Each number is 500 + 40 x the weight over its row's rms, rounded and kept within 0 to 999. Layers, rows and columns count from 0. Numbers have three digits each. The size before them is the row's rms in percent of the matrix's.

# layer 4 MLP up, 512x128, rms 0.0968, rows 255-280, columns 0-127
094:518393580556487493490535504519542524507512524547492485416555524551464540479543468545468508430489499510547483517530501485486459462421400460508535517534488471530488577502500490523460534498501441478502504490487485574520415493433465468484568469520504534491463461462492445483555590505513464430482420498464464559496523452518521466550509523542539516477440582476485470477508513426526515566558
089:517441541543522489502462521550493500476505535467500497424519527402573553553484471534472474513481502450534513528446529458496490568460428459532492506440449526547496450563512450474449477509439511542552517486449554489565473525502502522465510534457503543487444487488480500463488484504473509533552571480430502487522452658466459509568465476481584467479503508414447526497532480468458519477457
092:442511405500517398407512516473526553520469515427494432443479493518470504448510556511423524444450475504512545443537518516505484448500562485475513553526424507540537485503496516488531496544494536488472496492504526545520496475498472516562589475538527549486472465528494494583566484561537553522540459573462478439451477516557437529514436528492530499492521464515525487470535409514461557536561
108:542475525486565526469524533490438504482537566475415534521488554504442482531519522534493440494534483504493505448569500515548512481484535447486517525514487533543439536550460596540501480589516422497503512489496524456506531403490470481455494439504490539493485535558469529453497508444458526476487526496533546447502540447490568515501501447472471519531624496454434468409504420453504432477545
098:510533466559536536455527499542501526493537501535514477454479492555486461473497519525495493472507540452487463535391496511557467371578503547479494556440510476419570480538500479489472532520502429505485536485487507483571489494527545516499474459501481478470518516506469610484550559514493485509481587441479512468530552460450548550477486529510456488519509562565496506461484504394537564444421
104:458485389459541486462513493486559553499595477530539481488468501464506545507492506523466449541532472453448544478546569457494477553503473504529478525457464485509507479522510451561456578448498441508559496537541499489506535550466518541510560522501469468560506448510479409530525466516437549426487446496421460561519498477557458564522482515469520484483438511509403434517549446516434514501539
099:501456507546479467533500477543520504473505515482580467533426550612500442526515520451528455432547447509512553573486474518446485468452511498479457525441491499458501575424489552475503459456507536453439458450488524515527469518547526457504486500540442507554497539492467542485434464482521563499464476418484517459469501435512507547506421458460407427471489490571532478458461433512545535501492
103:428536513462559431488448457485497553423488514489437512471486463507443452492510425514481452479471475475551518503563448534556506487476559464524463548507536428442568448503505567475553380475545511553454493506481463504568494463508496476509519552465562458501546438489485513536511490495506514506443486442452476518520563470526499565490494451457510494380503479538522485538495469508520409519484
089:466429509495510465550560451431562533515523510458491427468419470502534432540504551489464465512526484488514476531413539466531498545540488488501384457429553504502509522612508501477509531473455474516466495531460555511555509546461536525539527459492498478475532510526567437499472525434537523416489458506422485547543517581502486480444454500547505513500473507507549478451488526537420513479459
084:461509465561567443552515547493474475524541520457486571501428548493435519546446485507527483491482540441534465533485440491478474504520518428502475539448544476456466541480533436478532522422524456572632505530521483522460471441441546495580511500545482467420453423520444501550487427555488556483484536476554518470516527485470523508484556547480523511520503491435548527520547480473470497529507
083:508521479504579509519572480517448555453489597528491542496543518516495499461473546475536540516460452472509439529533495496476521509503477457598596480498406499501521467500537455556490411441506461503520483451535492535444585456506448432491512456502478479438571506455471597506512521587476511542525494473548491506492501586453507519436541449536517467491476485529486492468444458484451537489508
103:470517557499501506449482561453539490516530461485497448452516473571541466468504463489492464506504583507531528479523481494561483499516516496516412472389434573493416393524486503577489514474500534509478462486506429485453483533442412534503462559473489502466516554504464520512466502493496558476516522602574556491477485472483536555539519536493561482531530474460542398503511445534484520515475
110:512508507491484577530461486565521541503456502467430529482505541539434519556566549498443488567477514616459495492520489581541495476461508459571506449426476425418459511501523478500545510502556486498533476500502537548473419478524523537459533407456478473510445562516561534457499478524474510522490470535544524467449520518531436522473504523449578479510534467554525498542441496529525513530580
102:503508497529502547474516529489513515502460514590476531488547477538511528525464529536477491478584485499525450465546476481464541552488532530458502495494451381500556459432522577467476548550454495411512474521468491475493555522483449494440479502544446473478524513485576534494470490502531477477539527510531548467509427539532373445470501508518514503526577520506576519459391500414542502483545
104:535499521453532534480491513521485459513437538485447491455522508549615524466492510463498538501442546588418482493530492503490559396554564504515514562504437499532543544509471548483516521512473547463501450469523562509555464463414546487529518520479446482544536479547528572490461553497423477449511539443486490462515538555550497520447478452527440498482573523580502487508472533515497550441530
091:540474484532479521515433500487534550459516545500504532462499469460536439475486407511545541492460549496441490507504490538458514476486539514531508521484529393426547464551500516488582527511461459461457508438458575506478535520488576431484473436521489558515511493516548553495535449495474515457476484520455552427500567465531488465494580485442515475577496486538463515516521549580400439458475
096:438530525580511532518461562555531501506489474559483445428396474473519494495488462534486516531423539541570417573496477549473543506523482453487484497469460494462498512446482464527499562499462578484401556495456506512459517558461465475548541449540463457509517519526528528437555477467507486450467522492490513535570551518501506485586506618501494521481503510565525504476452468515523502503443
091:421572473394528508434545498534513506524521492524550555517486496466462493514519433470465497480463475529559481497411481596549528540490471547535522530464490496540544443571545513479466517513547469418515583494472488517460496479572507508458518421499518453462447432517486561470542578502540506468523501452524431512493470532482484501468486540496531448526449444461510447598533495521474490534513
095:484508529457510406505521457562569518533486473479508437527424571501437432418572487488553504467497498469543465508504484487471486544543460474559500559500576448533513441532492501510560566473570501520459527524536529515526480507480512490578416483465506554478492523526437461489519550489532472494522500504516452490535453566500547471420473555522524526524463519415551461442427466490489485554449
108:476532496455465486530380494509524502514506493497546623478459473529524509509488513488462550517499523453529494495480551490469587529542564418485425435470551472506492448471507518552524433497494487524501489524513434499466470541555507469511611488495565510497448497469438521453514496554448519461565497509500573454459451488483557529434471477565507497449494532479470499390450494479461492524528
098:454505411477460521548555498482486473469516544496493570470538476482491475563443471527479547544480503537445482469487603531448466537463503465575452457502531528534550480464560533477498511519529491494438510537464464479437464440547471491477513506411408484524501444486519558514525450543520509456575526481455607524475556529555501519507473544550538502488456538561539455451450554530454475498474
120:489508510504508521432581525445466502452499450513524471495452549509487497533561506538497528480562560546560482501515452511518548512529511455348506519490490491448488589558470531497429444469532547488476507493479560457515522534519567450448476503474495505502523502508474570505521483543519476464482480497552480529512465467497469471458499524420463578482509543543520582557535408613492535475507
116:451403509558481495566463512454486474545557464512465500474457513414541463488492475556502503433639526561530502440465547455455536447498520509484468418524519521445523546463522551513480462498480520439489462480534498481546473525541471502471534503507481575482513496451484500516530515525555518520490540450549514428546549512424468531501470416512514496418522527466492558442458451489498574506489
087:484500516488504546518541498486504525475609555510545557517444479486459525479491552521471455523531533432479521476544534536544483540513516456561561485442587463548519459536516544590531522521434525508509511434542487445555511562479536466480480494507524454479511480487474535475510491509456479485543437495512474488515486458482553505484482564590406449524489555443459456506463488453381577505441
109:471482523547453513524485506550590529466464501502531533523474507491462463477474471469478493492533465527505422413500449542435430538562483530516513435505525473463419467504543542535512557491512502538521561480480526485486464561554471508533506414557506578427564467508471409510502504436514450506508472556499533549477601475465530446432485467496470503508491465545472505411525494550497508584488
110:491444571504480473473515552556554481492494536562483485489470538548528453531413496451487452523474465469537547508512508481514487476507486473511485532540509490555484458470446535495488504500639540560443499486531473514454533501505474535506440478504494479493524554537483551478536483549482462478446492455511490449590509521475454515550465464490470535451444540463673474550524479514465410474459
# layer 4 MLP down (transposed), 512x128, rms 0.112, rows 255-279, columns 0-127
099:498463479531526450439485510509483467473505524453522543516446472482520539490529543468511473492490537491558441430471491467500439558521498565542396530477527496446464485514469532515584430407493537544433450493547565512553534501522533561532501471538396498493525467485545553462524504516471513501453520487553494491489508583546493564467500483446499464513563493593522447483541489563450417516500
087:526547515458417549440538426510516518477446473571567516530517560517546440555450506413550515525515458490456543476558459498492524480479542460517568474527525559419473420468515517551435553519471482450469502481499472547442472473572581467513500457443515469503435522518545513495470481473570453556466446514523469487454530489522474522547491459505534486511460415534495536472516455482518532545510
095:570457552472486516537473541541460493459437589497473521508553555395485521496548513541556527465523492503464575483488449449520425503519507568485480457505501539527516529534547481467441487484550458469473501467546522442501534506470559454514476497423494518413474490513497481563570479503528499427523503534469487507494506444493513521493538532580468480524525583512517555403484536480482415449437
094:434501491531533421505447449512527554515536611485510444560548485463528536476401489452509449455520562472476498435512493496451454469484495515549515522599516557534445492512459532528417449460461499510521420567555425473524592478529473510508474546537476483482522501497440452533469468490448544497552476468539500563498470468533452551530509549434485517542485518517486519486501528501445491506523
102:501471549387515474535509444510508515473554521486525503496494506441487506488580514511446479526519499462568495501547438533545475498539516421505466439530571517595480483502482527446476507489519557465427463486460514462469591539494530473522491493545542526476537492499472407486490518547491480499501533499487455537410468524577509483422485519616493476494535522428448478546490422509426519474484
098:554577436480461507493465553498489471457540526448492544522463501561543503504544496551558472481502456442555515507429486517538503505497501500517458502485493562559443556547480499503510470523477513505516516462541577466506544437471522541463399476549574453411445439422518488492445521507532510553529475556548502501443499503478526439423460511562515424538464497514497462503499492493584494414528
100:557443474573508451500497468478503460488501489504536503493446433517456470493428447484512450569484506500435504525510515475440534493503467517553589513498450511560439489511547508512389519484504501443537475491489444527555561476409474476468569518510515523508468531504451414573465550541524472481567540444526498547500524502456480574481564565498496524473470522433513461484421478432534503526523
097:468492481503522406503523425498489500493469502488482556520522493517567513450513480468474542553503494519498512484587538512541545487448478449511477495515476549495502487507501484492504520484467577479525579501453562508512550514549538480497428492495517415395580569466547459469508486496453477497538589508498433502528535550535484515428530480479547558567481524585541499507541633489482541512449
099:476536518497511503500548507413536532527454458549454515437451455499543502497478461507562472479527484496483537437577495417491491574538496428514514493494502482521465501458644483511455443553475578524525489548519496502502577440524463465494512564512467469512423494488540542452548481466550541467510538465491519417593462497510498545575532473453556464484449508540540500531486452484522505526510
082:505523506498518538517451405484459432424502520485506434540500481480405421475504485466530510575488486470507472515429492483458484519511466472485474510458509499494424476534468475538462540430456512527517550518445477491426488477538518501517538494498489498567371474497528461510468538533525451465495505526511453464493480538415552415492435466511467479518503520488507428551504425465511373492493
089:472574508534502530466510500616415535497463568541519487538536568546485545460489493559493537530580505499516501483505486465517560445474524598535439569505497563493527523430520488468439456436557541570436483480500476461501434505470478421458478525466542442467495486530438520556483501476567450492554485511546472504444512474500529453485522491544496536488491529530433460557485466518467464491479
097:530532505443482537496457497502465494510485530557589562594497486522472475487557464506527508537493545443515460571525488475527491547526524447523491524508501465561492498542507494484532522437530493407440514558473422433528515494447459454562474523519470483493489470470485507503474527523598558576482506512454517532525453522557510489438496425502490537438522437478435536537545546492487620540444
116:441543495532549515512502524516525486461497482491523547464466487478488533487505473475523492486491560586491511568447568596522510451502476482540536510498467531559593581529503500470553491514502483542576537511375422478463545457524534509475507498467525511505489520520490444499494546396473525422512498536454484539452467476494483570542513404480482499489506490431453438462497447521493590466479
107:462441505536475413551461481567469445528502445513467502487500506501391440541468539519506536589421463571514490541409480486527460528491535525490503478522577484547479511527455451551492527452576443519528515513463462512488554486500529513519535481485484544535537502547515533476542451505497486466391479483509432547506545534502549533495478570441466496538415458464504450493520434522483531494541
096:481505431565427528472465470526498469456528475472532511474459464618530530500505498583546421497476539449539442489530455581489452444521505542544515468518454485496537557571504417500478558526524555510493516470464529493506552523563527444530521504452490512414470489540518457513514518484520483524531545540479545504384469531488489525472483488511448557476480482570495547540513506519609465510489
098:484554468431501457402575482497399493498545510503523478552452498447527467505483532489610496535563525539456470557463446529474564522515459517487530535553455513482569493522497492466477470483508592474462477438521485512482571419526499581502514510512571485499484526433581514479529549476461468549494549512567452502517514581430489537496472485472454553479521536480494495517492525511505506545448
089:457462530535530486466515440506476443506443463441523547500553527492534431473492530460510472489523448489584467487526535477573448508454482497525541502474548517561444450514479529533543475518501636493560516479501524489618585450476491507476550527413599509475506480411516490488518459480512511537470477457455483496458468521461483564520484456541516495488507512431496452439438532520536499503517
090:499548454525483506480474467530542510481472599532458550468491555469519470573511515474574490508557518556525494470515525555530425534400444427458507546558489484495408446499526572476483452508470517484458527456512528535511432532471495431593449550491523548526509476492582489550510472456466517518495552504497521456485564494455475455552527514538479510516495449529486414468418498518538500508536
106:568468513506582514515527489580486505488512533503485495435619499509511462507470486578538512518521508487490523468509522488527505475477514536451486467578495495502543616528415519471428453475421484481522372499455468472523444499487525462459520487506510499510508491518478558465407479476492433476490476395528579511494506457518472560494451518474488533574480545496459459466536556486469518512509
110:500496510473468525496410389510499465482518517494484528492517564492478506567498481458520563556484516461443529518455445537519556489504532488572427474534552406451455536488510401543528425445569476494536521429509529492505493488499529552491470560485503465547519525460513542523524484495538514435488498459539492502514549573456528513518517524488474473604489519482532543421535483489576575544470
104:497405463505479495467434444550496476502486524462451456517465452495457499483517435479520440488480532493452470500507528446523499431564497505502492582542455441470478543507513471543503477522485507504550467500443524465543462497558498506583583489554533445539427529452438424498506427481502576418477509502516608513484419517545571484483443476463522539560501541527464486511485520465538523484475
112:484501473506485469529539485489575576545459494604509586551464474468488479524480506543511526504550524563539524507483446486490546511452500513473526460447479560560469512436480521521448597494487487450539534478476506450476467510490533546521485512520526535473552518477469444516459534528464459536464467496485519528487478522608422542535553405540509457436412475515503497462470448523418572476457
107:457491500502510491548546526558499501528487500464572496515518501471537501549624540485448580487563494521469483479552500526524471476538512539439522458464593410548488533544425470422540471424555497552554481521530486521466487509479484523486430486434550535482478467513479571478442530506470461496513449469455451584510514553542484452520486524486547558515503578491447470532494517574463511485486
090:528524545476491523394487491488448435524504487518541443501474503538489556537548547540468579474463497486481480546497487531550586500485457551504474478496548467431545536513496449485543486484501522486455487569427530484446448532462441450538503522468532479533474491468559505458488466468472440430439425554502483522510535524510507504460496500404525485537499499557506507625460434557590514490504
103:540458539430503504534557537480523491464542420484468503452500474486545471611546516521469501513487515522524446466508456480475469510513560446525519516496436494550471538468500515525561539498400524583547557452463571503491493514494474527455514485545498482510528524492443525502491539506462447513456464458507506496469466548559581479489446481532467524454544560552455464568559502511496505558643